Each number is 128 + 32 x the weight over its row's rms, rounded and kept within 0 to 255. Layers, rows and columns count from 0. Numbers have three digits each. The size before them is the row's rms in percent of the matrix's.

# layer 17 MLP down (transposed), 768x256, rms 0.0698, rows 369-475, columns 192-255
111:130059120170134117116096138133120132168121141129173099093062152090111089136099161123144150146098115147145166063121100085090085130169154131135125103118122107122142064192101082172142115098163073
098:089086130147059146154174169100122139135101120160111092153070128101091099126122124118167107142132130123181108175149138133103122132097153092144122157131115136127151195109116065104113144090088083
098:188167139149134141156133110149123096173156139158104100106142101114083087173208115160110067158131124122181135035103128132131080065137131161144108082095154086072133069138134198127092170165170118
094:118152154121144101162132157196083139155143077178137156196145158150064136141172120106150071195116109159202132106167124084124148125122070132127144137106121168087122115139118130210158067108160169
091:164083125168158104201109130102105112099174110095083110137191154081113136131144121112092145149115135105163143161155159123154118132098133131121125081116128164122255098172190143078104103107116133
098:164117141129180121126116144133103099158128129116123157113095107188126154155114095131115149137152113192146079149130129180101122084146185120096142135128023112105108129170098152150125152110133092
108:152193100171171133183139075141142173159071133145095123147075130140151133151135078130135121191117120115190139106066159102109068118081104109183118071084045160085087168112129135162123115127090110
095:127169151141131145099103133089102146171120124193137127156103102099096127137131169136102114111145182130132120143143156126146177166098146157152149103118067119102143107126197102139127172131111130
094:100161140158124073125141182211151128054147183129103097125052179104103110142090182105106130138135194127092127185124121105116093179068117092147141100179049133132155108141149171089162128117205137
108:148091145179098102145105126136198088114143123100094093161087068128127126140184118203114143138141133099160221094198149160153175119126106118129137082129124088120152139162161169153145135076156091
110:153125137103149144139125117136143094176095042076112084160098111156124087136125167151162172150088101140135158112088108105076085069137164144117153113108125143131121146116139152136136147110116141
104:110119139090136156131077140108108133170130163130074126199115128121109100144120155128106141036138165133144111100095139117180126129166138157180124144101073174177179138113155107179095136146105157
105:101134145105162107115193160134128128130112098151113082122129141171075127090138153071133128143115145174123142096077084093145070113118151179119142180125151047167109196140134119116076143128129140
087:166075168142113123062123061094112100118136157173132096034129131114114080100130137152150129141141138131157165135110159102148140173128207145169132186080091131150139107072153148146114105032103093
111:160095154146117132152120132116113120158090135230154060124143087101154103058136169124045212163114120096122153205109128141156089143057061133169164120161154124136123113148180128103102123140151158
092:145097146147195126128141150111101119123123120131148079087116143066100119103138114139126125137147115087101110143127116080134086152126108107050156126092129159092173131105136107067129117148108145
102:117095136093145131106065128145125132135157097059136170108120175163114097080125096138120130143123122118159077088191089098091086138125119080097115104107127111168255111145117111119094163118168120
113:134121114086105158135134127148093127077139111116039137173153211108110114147152141098092138066096102117150146137058166103121095129104126172167091139149108143194027122101131195137128107139112122
090:133159100156163128151101098082189141107140144113135148149079129122075204151129084120095155105100174163145169106132153089167086141067231142095175190192136140131172107110158097166145115152156078
104:136137101110119177194117142125053098093093095156089131158131133140100085082141097140107127178160110147201191128123107084103142139090110109150104117151155112099167138170094153120146171148128091
093:100119141136100175096056194114139111142141153139061109089096087132214196165164091112096149063096131130142129137077119125107091105099162114109146103135139079113091122132121100174077132116151118
101:105069145153134186148096125075115072140127124156136178141099118082118080169109170156127133120141131174161179093156122117188174137123119114124084130161193067155123096176110126127089117153165155
088:129101149143106069098160102174071201185104129083109145138124156131164120212161118133189119093117147157178139126136180065149205143169110180152159137091094109127134122112131132134167063182161127
096:113127137168116078172175175070166155147052142199089139079133111116156157156065155156169128077139111194149121051059087152115144107139137177082137099144104106148131148174113144114163098184172104
107:100134118105120067083174103105161105118156167118106162112142163068152145129129116114101145148115182098140119096120140111170065103143127171165127099128213147142125120110111085156087101165022168
094:113122170149124139072096119118086113085229135165132108131161071110131145130164171150129117135148149154153117124145108137098154130137110126121139142141144109159161089097118080184088135125148094
101:136129147176109127134104097118135060110097078107155148108076134133126102109102130171164084144135174100099053100160155148160139157093119173167149103106136072181178108089177178160103129096125087
096:074119159091195149120086149169124082075141054124135102165105146163146057150116111111144131114134100165125104106087120154151113111156124139161089244202100114147152189093114124147137167119151166
109:132159086165143121121130204109144204111153127115159076161060104102136141104155159195098085154124093148106106109152070181077083147145091152111142152122154136109150137151105110060101062156180092
100:131159095164121145124146160077084146139110088157097164138141164120166167153146104108095146136123121145105130152120140148178185120165168109073124174134134138126120100150102141105084124174147076
107:151052135162124112153169105141143138114175140097108154105134160051150156147092121121139092169140134104118146058121091154138080137068118129143072159222139172055114120110092107133161143118132186
111:122094141157157145151148150116142152073094152119146086141133112255108099124130153137107179118104105127112148255108161131126104123129143239102111066110089136079084132129144138166142120181096102
079:099165137117041073110188134146056083113157143101077148139117083150184143095155141165104112106086054122164203119131144127101143105191185121156134115125144103132125098136096159145107112129127112
107:120096180148114128114103144103098168172144101090128125194152068128180084131124130092130149127089081181171080100164138086131132144131163136129141098107218135083162095120165109124156118089116156
108:112062095214077103174063113145154084119140141132104162194189116136197114121103109120116109160118174097132140097137144112111106101173131170078125156088164105122106111107142155120088117092102174
102:143197057053102108096106082173129122136140117114131179088150127108091146149121144134183073127117074073105110072126149089123114107162141162115154085118105181129120044120081141143100116064148129
097:120127125041158094062117185153147137149112089146140144126164103099124124134123118115141135117188152062142164137184104091193102091084125139085157152095145195161144107180157141165136129136107097
099:143152122204133111045098090110107144157133173137153163094149151131165136091123133146126123098156172123099133059122195113132123074106111097167150093117116189108114093109188110115128126064062063
095:088125164136108074125159133107079152143122117136117179118118055205169111161114124093158148141109174133130111116151149137100105122131199176133136108144112138127122150167179114151094101139101124
098:095100168146107071132157157104182187062185150124194085179129132097108146192129089087147173113128132112127109132116150057147116095142180189104106171161191091131139177115158194156158127101070138
093:150189113179138176138129226134169093166169117100119097117167129154100097125095105102130119046089115166156128124185115151153152091183147131128143090163121132129140145149126156142118109150096104
109:121120175091113121157124087128107176044175099059082150102141160036150157149113117187120103127112124148128140142095134102076126118086122177155108107119170153165130164091104163123124098100083126
088:131106138099101083101121179100138149083111150131109153099145110131124113085149108201130059144112121124156131108100146170122125151085106150077085151140133108126255152106141117106111117154172133
098:127132153159132159151090173111122133182147172086109139123155102129142093117171155172147130117120114153151115110170108083100107133166145103173071135222135145150148154114102143119057101140074087
099:137117147141057129125124137186111127184121120139148085128172108135102036125108120098108134151108138137167142126113175119102104151143176136211151105095136156105160146191092142139113149152092138
092:154132108134183099145181087142121081095133112079142171105107111057157154105126106159121071118142140106121106135186137126175133148114056122148138123108091119139082114065113202134127188150159144
104:089157168162196144132112190067095151114121139106137124164086157180095086131089127127140111110124134129144145139141135152166117154143097108109069121142120173108174114118137175092085122125114119
089:126116086177049120154079138158169150114088109102167154192117161100139113114184153172140136105120120105104153109146170137161195157136096106134169166112103131148182120107083082060059146120143093
107:173118112174138108129168106122132173127109134086134131158136086104130114173133100126130090090122115126144128115150138128106097091175135131150107044116122114070126061107177200088128124119173113
103:158173134144093122097147142092116144110105102101114156184097139113178136102138122162133114094137123135143112141110073140073134113094161202099169101111154135083197091062136141172173146137039147
108:125090134123091099143143116103155122129106109118103220118110120127092084140112129090126104091163115135126094096098173164158215110115157144149103126162136199145139053131175135128102091129111165
106:119121063174147143104166185040121144152137130178163153145126109202124109155119126162173092125098035219069136103091102100138172117146142110126098082198100148094127127123101125149160178169142074
097:115153108101108142119129176091114096131156128110148144079124167179149132104128110112111147050100115158128138124095087112126143131152150147164137128134142173114229100165108149148136158115141171
096:155136133090154124156109155133141100128147140146102164123050097089138123124109161130168141171124132088120126119130158135072121138127091096076113116131184116115138054119098164120143126080212136
090:208120135128122109138129128093126129107123135111118168165137163130107093121131133180088131092110142193162127128140156096108168136101158188176107141172091099143207116091138133134074102139152148
104:104137130171095151092165134113170156103151182157129057123065104101178121125131085148121125087105112190175162087154130090128148141127141144149108132123117118121112129088144123189114136144123130
112:129147176181117133159165113144082140134162126106123172171116048089096094148188147164155087153161130043135087059255115123127120102052151157177128112134137143089089162142110143148134134137121134
097:120102102144127064143119146087146096090092151183145138185114116117150090105105111130136165108146148138137105204117231165154123124077148094118132125119097112189141150114111113113150167186113130
103:116089176163092116108061089169147123111132117136100209120156092073085159111138159116142113148125156138136124187197150139137130157154107134150128114152162142111107171118110123091097205071104122
109:187167136143155152076137106116124155150125122119134158092147133096189111143125120092103030134161115082143063088122157165098079144071112169114100086137148119086105117128129108145145133155128119
100:109127125138128070081113067161155081212142213126121104085160146126046171165104129117113120130145137154167140163142073129103125143172172081156107072164096182129138110134170070130069102192161114
096:119106105130095131106129149106138130117136121142128110104144152158129122135125139140147143138145097148123147140138122111140124123148099138137125135161131145124255133140094122138118139125138118
094:104106142169123155084090085189122181107105118165134168112116100123121155089145150163124107151092090137126142061115130149105170156156103088092100099109152148140199131131148161140097098127119123
107:114139142126124087191116102135089157100210150185127139179127120122117131122129062090127180118104127121148121106077147107126056148107160123163099171132107131123042148128118096154143125139102152
098:101148148156121134120180151192150088160126153066116120095106152131082117144136152084049106087154088128158133221097122134118081124146126129145088173171073124118161090155134176151103169156116139
128:168106108092179152116149139102174107095124117096107143095156157132075125153164136149086136126138134101141146099150066146097052067181107140104097149083135103090094121136100107111175164185106172
101:086196165117154104155108123153103069126181153140137120121102123218151131132106079097158067102165077081094106138144135121088117077169057121175092136206122099111162118166095110118122142147144182
089:138050204072171123134122104093111143133127066128150140126171166128132119223166122175149151095085112129146128112138095129132128107149194161112090120071163153133080093130108163128070120146102182
117:099128200126121176136135121123179126116195083141121101128139126134144110103139173185118117092092141123144137136092101115126147135131146231123103148063123111176139137195125149136108103113114175
093:190120076116129150125121136117138140146102135163146114114134117113094085155069148149198110097135159099179208123121155199123074100106057112168112125114184088076178128138169125115150092152165104
103:136138100132142124126163067143127101121129176120160174119080179122145080183099124143079088117080102130118121113080181117106101058118108082149153139109097158118136187122100176112145188140119086
094:104152149178123124099131083080099107109203141104164119103127095139120120092104132169162116169093110107161119186145147133098152183068089130106143129162126126096110086148119097156148150111135127
096:173183130106147126110161102151114145147111103083109076162179137130130099116179109155066129055123104092133106125138166150156133166169108155107101126156137130142125097084181089054104185127142135
096:108157102090120139118118121149047111139105195145120131066169137078119120132145139087143150127139184093104083087124148148135088119107109125108177092081157083141162155187162128115097100088145114
108:119113126128142133122126092116121167110190114143156112103134153106147072134095120098171144150126147116125135148119101136142124166100132026081133147126135097155171113118114122125126193139192120
109:091180141120142094178085085202116123102187112138131122132096160151183130120173128135122148160120127141147119063126141118106113191101124121134119129067141126225091148065158130103103163155143141
104:186104118144169118128207128073099114158070133085130095211135128111122157076115101131117174127102125124119138199145139088182095140104171086148120164192177113101135092158143089146076129091134115
097:180159141051101141109137146099113162171160141184146151191109149131096128112166111102174145131088133085138172064155149117087123056084116095131163147184108157134128125134204132105142106114115143
107:107073147145067102149102100169149121142103128105127161086125141070104097078138121090166111135107111082144118121172165138108143105145114109144130094124118141163240125141150140167124207110150091
102:085156087095095126095135182085143127136086113069162082147145049134077115095136107115161116127197108184101082187087157121101116128137045067036140168106143133097144095146134076133121106151173117
096:126199115122143088174143086199107136114144111138092107137136071070133128135109168099151127217120123103120138070128149189168141116134099115126168090119136118137099156127090129112156064115129134
098:015122167114072161140116170148146131149145149156120146135115122133085136126102128093120104108161151077142101184087161085156141152096113107150095136122151153098142100100148077042134119066116136
098:160162117131157121123095150091104168129097051167101153132157105189124128135106129066078178118147105179129135151109088128118130101099078091160091101079123092121149147115110138098116085157129095
109:173042122182146137182092100098124085135190084113143138133044193126183131157146164126138139190119146149114067112133126085112120114126132144130123155108122149185089159160095106133102130144166113
101:130130159151142126103173151174086117149105107100151099112125146097126158151076151156074136123123085099142144146155150113153098116104138110138077101135072148123148114195118166173165146215100107
097:134163118106077114109125062112105126161090164113137154097169130123122203127113157149138119044171105154106173126120129104142098121153129119140109095188091146102097096101091150137082176135117119
098:095140121133140178097146131107074157179142178077123133146084145163099155081095161100142079080139117062141116188176129150091124146126122156130133147136035161177172109109116130094173110179114080
094:107099104122073143112100159135084173089187145153141117170103167152189134129111178143171126149098152123099184086111085123100137103064179147106139100125124122121240158153138088100150170120182158
090:139209073162120111102096105135072105108046091144177155129138107138127117054122111080185111120224155141067113131122134123104112158104101091174215096170081082123125095131135150053142173143174064
104:141081097111153124124163145136138146113125198129152193082159174157168160095079135134131108060076131125112157135147114124129135140114084093169113161146123114136121054151090147088145148165168131
094:149144044168115139178139137133168115113182127112095100157104160162156121167155146071120121087123116149171130241134122152098128098022167053089111089131175157131137190157082136172108147147134097
099:097134104115110081149090112118084150160139074140131078134158163104122134178062132108084106128112100126093147180135111119093118149070131084062118160119133141156164098118144158108087125100126104
097:109121094137119106108143125084088118203119130102141086108135104148146154054137112156167159114112148117105156211142133174159160078119085036110094178159115160135160105155182089122099097130103089
090:185143140118213191116083133116118142111145148148103068122185098124147188185179139154104149101095088160154088117113133088069102153077149149132113196162157140128114124125138158136080162130179135
097:120176109133121183104143174120148091159085133126122159095140123125132105088105127153094182130116118118137095154128174114097130142171183152161120141094147083098175120126082139062144163150119102
109:127089135179126132094150178096109123161130077128171019093124112144175121098153117185204134153169148117161151163143172129116143142096060093090097196190126146091198115165174141124164112180112047
101:130152135063104082141104116148120132153131187081149107144120141125129092107130127125069041118083126106176141075179136187139103136057113163103134116082135125156142085075152139138112124107174153
090:108189148117086072152159095111150160146209167033121112084171163123110142121097160068166130182140172158164143145137135142076152147145154114127053097094158127107188113146089123153162093125125090
094:173107178143077138110055098124139132128106110114155098047112085147143107127120099135114128172145092140124141138084111104182167158156119126138074078167115117104148106142112165130123099121106119
098:071128161143123129137116112115122143143097112109123179106090137135102134113174144092134141116106079148101111175128154110102153138142119051101086141184069173091175193110120150125160112142204101
090:125103097122095137114087182166084146144147161070155129069144140128126124100093181169094161151142131122145148144123099109135140169135210127129133104089127147110162134153174078084118166193068152
092:115135142104057154092111127147122161122107123118127092047070154148116128140125092161108094106205148145139151089141149141186082143119120137138154130142140093145160142103149122129103063181091135
101:134106173124156129184116093121083132158159101138121150094098118165096151163162130119176112096169111125151054151134180123088208139152111153119135136144103147190103088078129088148104130166104157
092:135171124154159147125156115160192121069124130095142104091095093106144134122105114134132150097084132147115132196089132102115213091102085104111113112078090112097134138092097184137149139138181172
104:104088111125153126112145155131120152166160059090172132036132091139139119122113145128136138195097097068111132126152151115100106130144135136092164075148166134168204073133123111153135147140120173
095:173102145130131122111141162135129103151062169112106120100143184112198197141078147127145081114138155158146126070219094164147053110124065126056134104124122078136169122132096126154095140175110149
098:064144112154147139139096125157166121100158145104126151106112113171134134056118161070112143090124115172148187175100158157155135056059140135115078131159133143154168198182154119087076111141107155
# layer 17 MLP up, 768x256, rms 0.0685, rows 370-476, columns 192-255
097:159166105142181118091083091098104129103153139137180148125099158198125128113180075056136130148109130183127119151160087161106123169150163133131093110142096135121092162142089088125168094177110091
095:151111146108096092120123127138141115169169149079166120087139063113132084079136088157091144119182109109121066146083152126115175172099095143118120094167123169109112106141171133138119123166128125
095:140134119162149133071103118101160097113142119120142064143086139144138079107162132086135161170140188149156129143148093120195212161126119130100153134152092140154092131152149132191135133057117139
096:136149118098185131160130169156121095061169126138182068112120150119151097081159169132121148158067135140125129095126071149109119172109126116079134126123131167074142130123172142127142142088135132
096:157143138115129160118039150100230096137089109127107090100160135158129168102139161166085112144164169123157190117137153156124196150100080120138099120193088172115124151103111109121154181126104115
106:140150121150147087131113135097131067136101191186131124068124141125205109115167073111129125121087158150126165114106131108110137187107131161110098112089142141165104117157104072146142074111146135
095:152093108143102153169113147153135108164182167112116134037115187105127206099155060096148112167095113130128169121093198124109098088114098135109181165098162119180092145101089091127097178118158113
096:157143110171095137153142135120140136138119113142191098129201113177147127068082039058096117153130091140143194118103103154173180128026149147089076128144131127157107151084131085129177155091148070
103:181133129126087120160095053134128085109118129142190107073137088117143149102134128145135103099102117125141119106163168067174117184132180105155212070174086140180103176105163124154125098128092082
104:161132100094193074095173106103129120132077084172131090098141074132166123120167150128113176152166166123152159118067102112110123135103164078088125099121097139198137088163200088175097109139165082
101:130124160105097082151163150056123157106186161088116081146218136123150103120144133131156135141115058125078136105129145143146079129156145147125146123113101102132117182194169125129159131089141097
099:161123123112125165113074057157204108121105161177108145114165163165194213124126130076104133157102120038147140131033118154145155127149176139109165075130113127110120137142132159133074155136162105
090:153116169132100178163083149206128159141147180103075104161133187148121103145101065077167147193113099111071182142158138118109084085225137134091088133077135118098087175130109083064112097178138122
101:181078123149114112145143155111160031075115131106063123170170161133156168129159120158147161083136118150196138085107169112089113141124171131134110134079157041129082131142096079127128126143111111
095:143120183120132129100105068137105134129166116142136116159172044083130126093150124106124104144114078174149174118144161094144145135104155121116148112126118132153111166228158190159173184101094083
102:135139157147151141122100131094220175181145127154066127118144096119147137137112154105084138087170111166142128113115092130093110107137108216108139131165154190159083169154128139113198107109164143
104:135126136154104118121157105106140083144130092130116116085100108116097137138112118122130101173136204158145188161129166119164138113182111166117086140154092178152093188118132102085180109104145098
089:143058115102059113128138143130076103158110058124117050143159118166152099102131158162127090129139110082125105153072122124112222136152102116185100097100073166103000166149106134099143119106097134
100:128128138144156143123135115099150113167092164132114161155118082133138150153181133115129162133060157135152111161082140079188180163133140128079101136181114120099114092105153076176156102048155122
096:167131130108127101128117070164109109076129128112115120124114141130112159140112131115099165198140170167181092154064176147127150140139182135197155142061113093134122136216148177154163088119131164
099:119159138089078161124129107143135099172133111165129120119149138123166174162181104104101036118161151199108118160175198118158152132088139105027132095126133181163096133156125133122156147099110085
089:119127069153118184108111104058118094124204102172149068122129165131117129080152100111149129142108184185160136069144156114124125088120155128119143123162176095142120116144120135114139119150105075
096:170118126126045148125110048144082134111167098150147103144112150147172141171127109092150135145170137139097158139170183237147131143139105115112148168108150137177131113089132095036111052099103081
103:137097132099104156056130094182128175095212087184118098115150153136155153035130153148094105097115086198177155100115145155139115171178150091096154105117109176102119128134150085135075162144124067
092:122067116126179104114103106167122147113167132123187110110130132130123143153141089101136174172132097147067146125131131124094143210111103117104084112095170166126099068129195126088158109126123117
099:115156164156141110104101129134148126095149142123076046167093118115161033097127090168127111135112120133171110130155157069108167140152081073092191093164109192120098135161138084102116144119154127
095:171099121138092151102113081043158131130183125120102126095124119107139116164174132170109165128114128161107093123131129108128103034130114134121145148099182142168113128132125162128177113096151133
106:202089099136151111163128162112150143097130050129136123105147058136130087114157146160094133169158107151106210139110091127134089188147098116101141127145165151133124112126132134116117070124107168
100:139165121204121101107106108125102114148096143065203132105137185136148127117134153087169105141088111101148121105115123128116151207128103161112102076128126176131120127135214067117170166179119026
101:163107157105057193106130085114133108105140118172085091127182105193187118108171135127062116050185072135120177128096202117093168143079152130164139151193115128172069124100127087143144175074113104
103:150147128178103137078064140060121172084095105175118127109154086132126103158142121042165129139118150135125118132062109104105128143141147101127100079094116153118116127141156160146156128160119099
083:140096083208094199119064137134165184119156087163108120170108127168085123195124049130148093171127084142096133157098143142101150125132091160123111125095107186168113114169121113107157183120113123
101:126091096153070125117133129104118114100170126141158094099147148119107147083153069159117186141073128157126124071158140143187136123124137085098140073112147128085120080169169112162156151099112133
102:172186106216124140121110150133116125184114132121115080100163184064141159162137114156067151160114115124183154087102138148143156155110144134085149101084136133139131138105185091126147121119132113
105:147186164186145127094027151109137117109143134137088042171150163177163128055158173122124160156060132178144119039088141118151144095083105178120161149170190147177133173122123069125168145117088136
098:119152114140061132099140088116145144074111125093130099180109139130168147078177171130104101152107077105171098151101177183117123119157143089097167131135092070137111070103155120166141152155161128
095:167100080152072144130114120112127144126165099147090104087143143102153146148129166084155132132110143153092141109092178114104145094116175147116108090118112152182123142129149181166159117072139116
095:121130124120148157145158146091190025146134150143163116105163153092160156159100122092070137178196196145124132122093110113154139125139198143161099078095116071149113114151126145101120115144136075
099:172107151109142190131089074149119102139160114139145129111118090140178097124148136089159133194140117102118199116161111106091180119145176105139153150063086147161103090158112103164113102130115119
094:165089127144080179099147054150052166112077146107113099148179095193180089090175139076091119163096184138120131078117065145121192144106195105163167135170137122121121152136106057179133110100111091
101:140080127095115134119055095130143135065149092142162084144133104101085123099127136098131121181074096161144170129124171164165155168175148089145144117124136145129096159041084100156107059124129110
092:112104146165150163094163029123154116135111146129118127122139159091125119145140155095137112108128203157122130071109062101170176155169102088116134110157095131082147173198168048146141122108153094
099:155134124140062111108126105127120105113151099147127151166169108087177157135077062072128097146153157094130111150090124149229154131138162172141132139138066165034098117111144160180158122112182123
097:076138102121115144095119083100171126144148116131142105070183102116083136118168138044125134138124186145136174148098150146124144143127122150114132099059146096152121122125148125107154119076056130
093:163103133145131154131091115168144179146148085203104140203169178151153190096089100129060153095156095098131114122179176131143123133138167125146129100122136168109110179106097120120177092154149137
102:153097120213088087118111129123138199158118192132124180170117196101133125120193100130106128094124116089131107067082153113151101117164165146055114095093131126113078088098156151117149120129150106
091:094161119138181091143145119075164120127104124115118125146162121170109167122138106081069145166144120151134129111114081095097076079143151170106134120146157111096113115193197146093141045094135153
107:144120099145137154132134113171138163145177106134115104116142062087161180153149167096121157063146141125124134164133166134147122168189127141085155122135133127121091160144155024120131113130146161
094:128112143167131149115144113138124091201164123097113075077105178073105195169167128140179126133106145166084141091105119141123176108107134111135098102130112154148078129198166130159135123148150137
106:169101078114121122131152136088133127130119132165128116165140112146148082154170162142128117144115143123100163120154100108138109107129106108197167129165165122105094112163118121074151102126185147
103:190146149140127136133176086118150133117146109152098129116108112108116196088191138096095108124087125077112109135126160151111115123097076167095134026107142163137113140093138116129177095115174110
098:119032115145129124091153131103114064148111094104165130165187068159124092098150144142044151130077078117123139168143092146126149138170175106084134133147113116066126135115138115144156094160131101
096:131122089089103129081152137148134111128063103165068071127164160173138135152101099150148098096166093106163147101081132185139156146125115133087168121125079170133121169152138103141116142108173122
091:092132119195136159126112132098104081136134083100168119104113105115111125132155041085141151134170111092120139192078145107157161156136119135084095161123129164167130095199182141121180160148123126
097:162102120127085126084085148132145089123073105059171149177153159129148129104112118071142142125140114196113165105133163135158159226121093111110144026127160139182088125107146177095092070099098070
105:158087100150109129108155055124102175141099100106141075131181132130112103134178089118063157132113145110113183110091210121124130129116112108112115059108104160123097140119185132172182130165128115
098:159171105137063200123128082181152164224110097163121100101162124144122124119146070055114161137117065150163151137114089134108156205148134107185148089069128133063096160152113079130154165077087104
099:138168105060094095107152112134132129126173126120141081107106110116165120112126131135121102159122131114065159137101136173071090121110162155127147106095138151152099188100105132065130099153086063
101:185164114124169096162142068172151165144168139135093169207158147148203111172102144099112162194118095148136209122139139119144125134133125108150202137087163179129108128125133065091125170042165145
100:165132111083125174114129160094131142144171114124097128138109146143157121110099086159046147146143099168103129107084195141106103163124129167099117111101113166143095145119069140088098124133082088
104:110082125136065146090131119074119141134073078101137074091172052124136089125085130166119118155080114103166105136063096093158155173128169126137121065239183141117166128113185081142176082062156121
092:187087110122121104146145132161156094109126126163140098172150164160167153115084119167095123102142133150137135096162097095170129111135146122164155121144223112106120084138125121086114115129121135
101:185042097165121114099088140134124055127146161158147104106103148144185172105128107110158167184085177190171084119103176160144137129140116155097105066095111224179104135110138136121202163157079163
097:174096112150128194127167145104074163074105077114131104156117116115159110149170184173084068123114094097102156139079080135117119134154112129129140111139131182131125142126127134085151113078195107
113:105047155119077160141177131135115117102135089122104157120139109181138158088155103129111141139146096129109141108176189162142126085150177161073091113138102127136090099160111145095192116138103135
100:176046090129136135083198124118173145062160120094097121126121070078159116129104136157127113168089181170100208153148123093146130188149140095097107179113153133118106153172077158138189135120141132
092:177130070134073090124112115135115143136162118101120070164184128223132182081109166128087216148164127123113176116104218149113158163135100133076125149101073123132130139166140135121165117105214092
100:150133071125131124124107086086215129167113101117129102158130180055136113117183091115083124164134164173159129102127202105136102155093154135123185114149136194155123105153113107057209111107137113
091:124064150130144129147190162092116111123161118174123104130124124154197078083140115163065146118108154095105082146071143155120157135143130144141072107155125114157092113111087082188174108147166178
102:137122115113147136134080088062137111089158079145192118130129152173143161095168090096166092138139132095089137149097142100144174135135167101125191113129070119182100095166135050125095149121104095
094:187129184150076129122115117135150154104139125132221095176134199192119180206155101157111169152131124117091131126102057133147140143122128076140160168159139149120116157101170197121169121140128046
096:186069121225131126153158077119083090143198062136162125076166149139101104104123114163141164170070156152087199119147129083180166121173116112130121094125100112052130184136091056133122126127125133
096:162105053117170151092127127154180082095121091206141071141115123152106175091130125109136184171120094096113170099125134100141146104146151122076075141223080231143123139173094126157199136135234131
106:137137093146165121116121063164210138088114112122124170144131153126128124087133148163101155085173155174164113114155156121152168207158100117126085144108161132164083122132141118118102047112138099
101:162096089133122117116166101088146117117099113196084173159135118114169160124168103148147140076148118144119173172121123147153123169194168065111144099118127108137117120108169103081117017090133073
103:127133114111154116157152175161159050160129089177149112158160147075145115136151130041148065180149148152119190117185079155145157160156119133117111138119107100165084182059139173125140077136124161
095:201141126158155136108197139125129091096139154125135119093172141149109143199145147126136100106153105186127146106121121127159158179135136116047134131095186104153079132127177110159175191093149092
102:132190090084137139110127104115118118132111181114088105165106110125181072120097113136129108097141186146119126145091129157198164198142153148100152087130126151150126129104115109208147168065146131
098:124107141141143171147141072150143118124114105173130141077083152181179095167104134120130082192114206145163145111110128078150200163099134159061157126148081110143092200107111140120166168082130158
094:143087121122106177024168093080120192110108098148123120118144122116126117133116109126156126179141130172059115175136130078087179088146121149201152145126063160085099115199160098177093117170122096
093:088094126117136102101108110145199194128132116131186113178117078136114090118041120152117113140082103137126134159119114189153140173147131124164180047150081137144117126130122134148085036112149139
096:117109114155179163138135090117125069123143115121176165149182139075107141140132075142174171094089107078096120160164194187115098127161130118063126104141099119167056110111190099170140140112117141
105:110177099176108166100126147104174093127082110104073123105124139133185133139141112144114107133140123120116184115150140152135128223093157133129073163150149083150097081152156052122133068055120161
098:166173092133079110116163086117134115152139123070160095169088234127165077086157134091177139117148100115062117106131109110152141149099132089110162126168090167130096133158147079120114140102176116
096:180090140125170091119180110135141135136094159143189145146110150147105097121192118101118153171131122179089121128103083109138171133095167155118084134129175154173103146189169101132161140138166095
096:087114132144146101107161122119134062136201122147117104135214110117101125108200146173157113173123171155132075139118142085138213080124160110058094152140138130129097157102148118106114158112133053
097:129122112117138117147100084146102085148117197120088061104165127087126169197185090136066136104095136104083161194130142107106131137116194180108090120193114111166119150124154133140153100131100157
090:152106067170135152116117112140218121167117131072118136121105173116108126141135122132118189202158111152135134146073155156123149152206107103064098080092105161137107156155190119151120149091155129
102:112163183188090123086108149055129076123107093135172104088158157109113156069216058110112092107146079101157104159106158140144095126129173104119106110181097102121124106119192136063123138106143142
099:114107127182120125120122085183144113116101139111163120124127130095109079084147152085087111183090192108179134154072102185129169093153158120139161129056141153091108110091146144156177137163140125
099:179096166131095152111087123116120118068116113162101128144145150125134154162196155112155152192151192067166106183108089070169131116130127095152126142078120092135106096142140110133120189126084117
095:188081156103176133061131113157122171109098112183156095199159127162140169105148079074111144145102095202105106150143113113130146135148154115110083145096117155146090133119107168077127145113168140
090:179124135150112115139155135140128051118130108163234113099113143133180068162088126075100148156123108116069147084125121130170151104144186130098082103130113160118095133179174161154184087157122136
098:111072118187130095135117095110125080139177115098128084129139132072145193085120170079126143121160079140115101097110120058119122080158186128090116095045142146123107179165135106139133052071148088
101:160138133067137091081152148160100149148094091179143093165119145130148129129104177076083210166160140181087105124114130113120111145102174090146146075089130186173118075149160102100130157101170132
099:150140120174185164072096162102205164086123103193093117106110169073128180099120186069130218109115150114140057126132159106168087099147141156159102131174087171074110124149133126156105120088108117
090:103110131108080201155109111073143149107086114178097123119130080141134120116121121161137147084144131129082151151067122084190099098161113128132176062142144158077109140122198097110081148085132129
097:112110113122121220089096069149107109128155059131096089148138142095093156093119128138126121122127119140064124179182111171133130106100143129150119131134184131093119128072126065121110120139062097
097:165160135148110103116117055171139106091124099153089127092121120150126163186135090093153143127199151140162139150146132127118119147161160161096109123219159156104089074072124112134128103100114108
092:153124109176112178149153102087148148130138116155091143066144186175116205175160103115129182103133175124117199114130157160147150156154109162172189128134160168097108159176075140131120106096105139
091:089143169162150142118174121155153142093150134141104105156127189131184134140165108150102171104063154085090120117131132100077141153132178178146119126146106147150128083171105049133182095091159124
099:185094139104140097120196126110136163134155131128115094180179099117159131172138166161151210096109142183163133146107106092168095158122183127163188111161155113127129141100111093115102094096122152
093:124141071163054188141131115138145108142111134150143097169178196121171188085144104051152094134119124138195151093099127138157107131171112114131094131136149126117096129119168102105127098076142079
103:138123152128165136126198081160199069156146101141100099121109167104116109157161083083119141092098188196140115086076143127128183194138188114132139078108089164118114139156127081099127113055133129
093:136161134115114169121118114174150121073171146159114121128182080102164055100102170115156106181081149155172128129119199130149195163120121134174091103130137135133038139178147116113112146143161133
095:162111144174146185117153063137178172120077089113194060141155169068177181127156131102152124075110162166151130126102120138201082165114178106193123145116128177131101084112127128162149124120095132
084:087111116173178098150165113130121115178140097107134063156139116120150079153140183143146132165154224148090177133115118079135155175132109157128065132181140120137117095108148061116108137127142124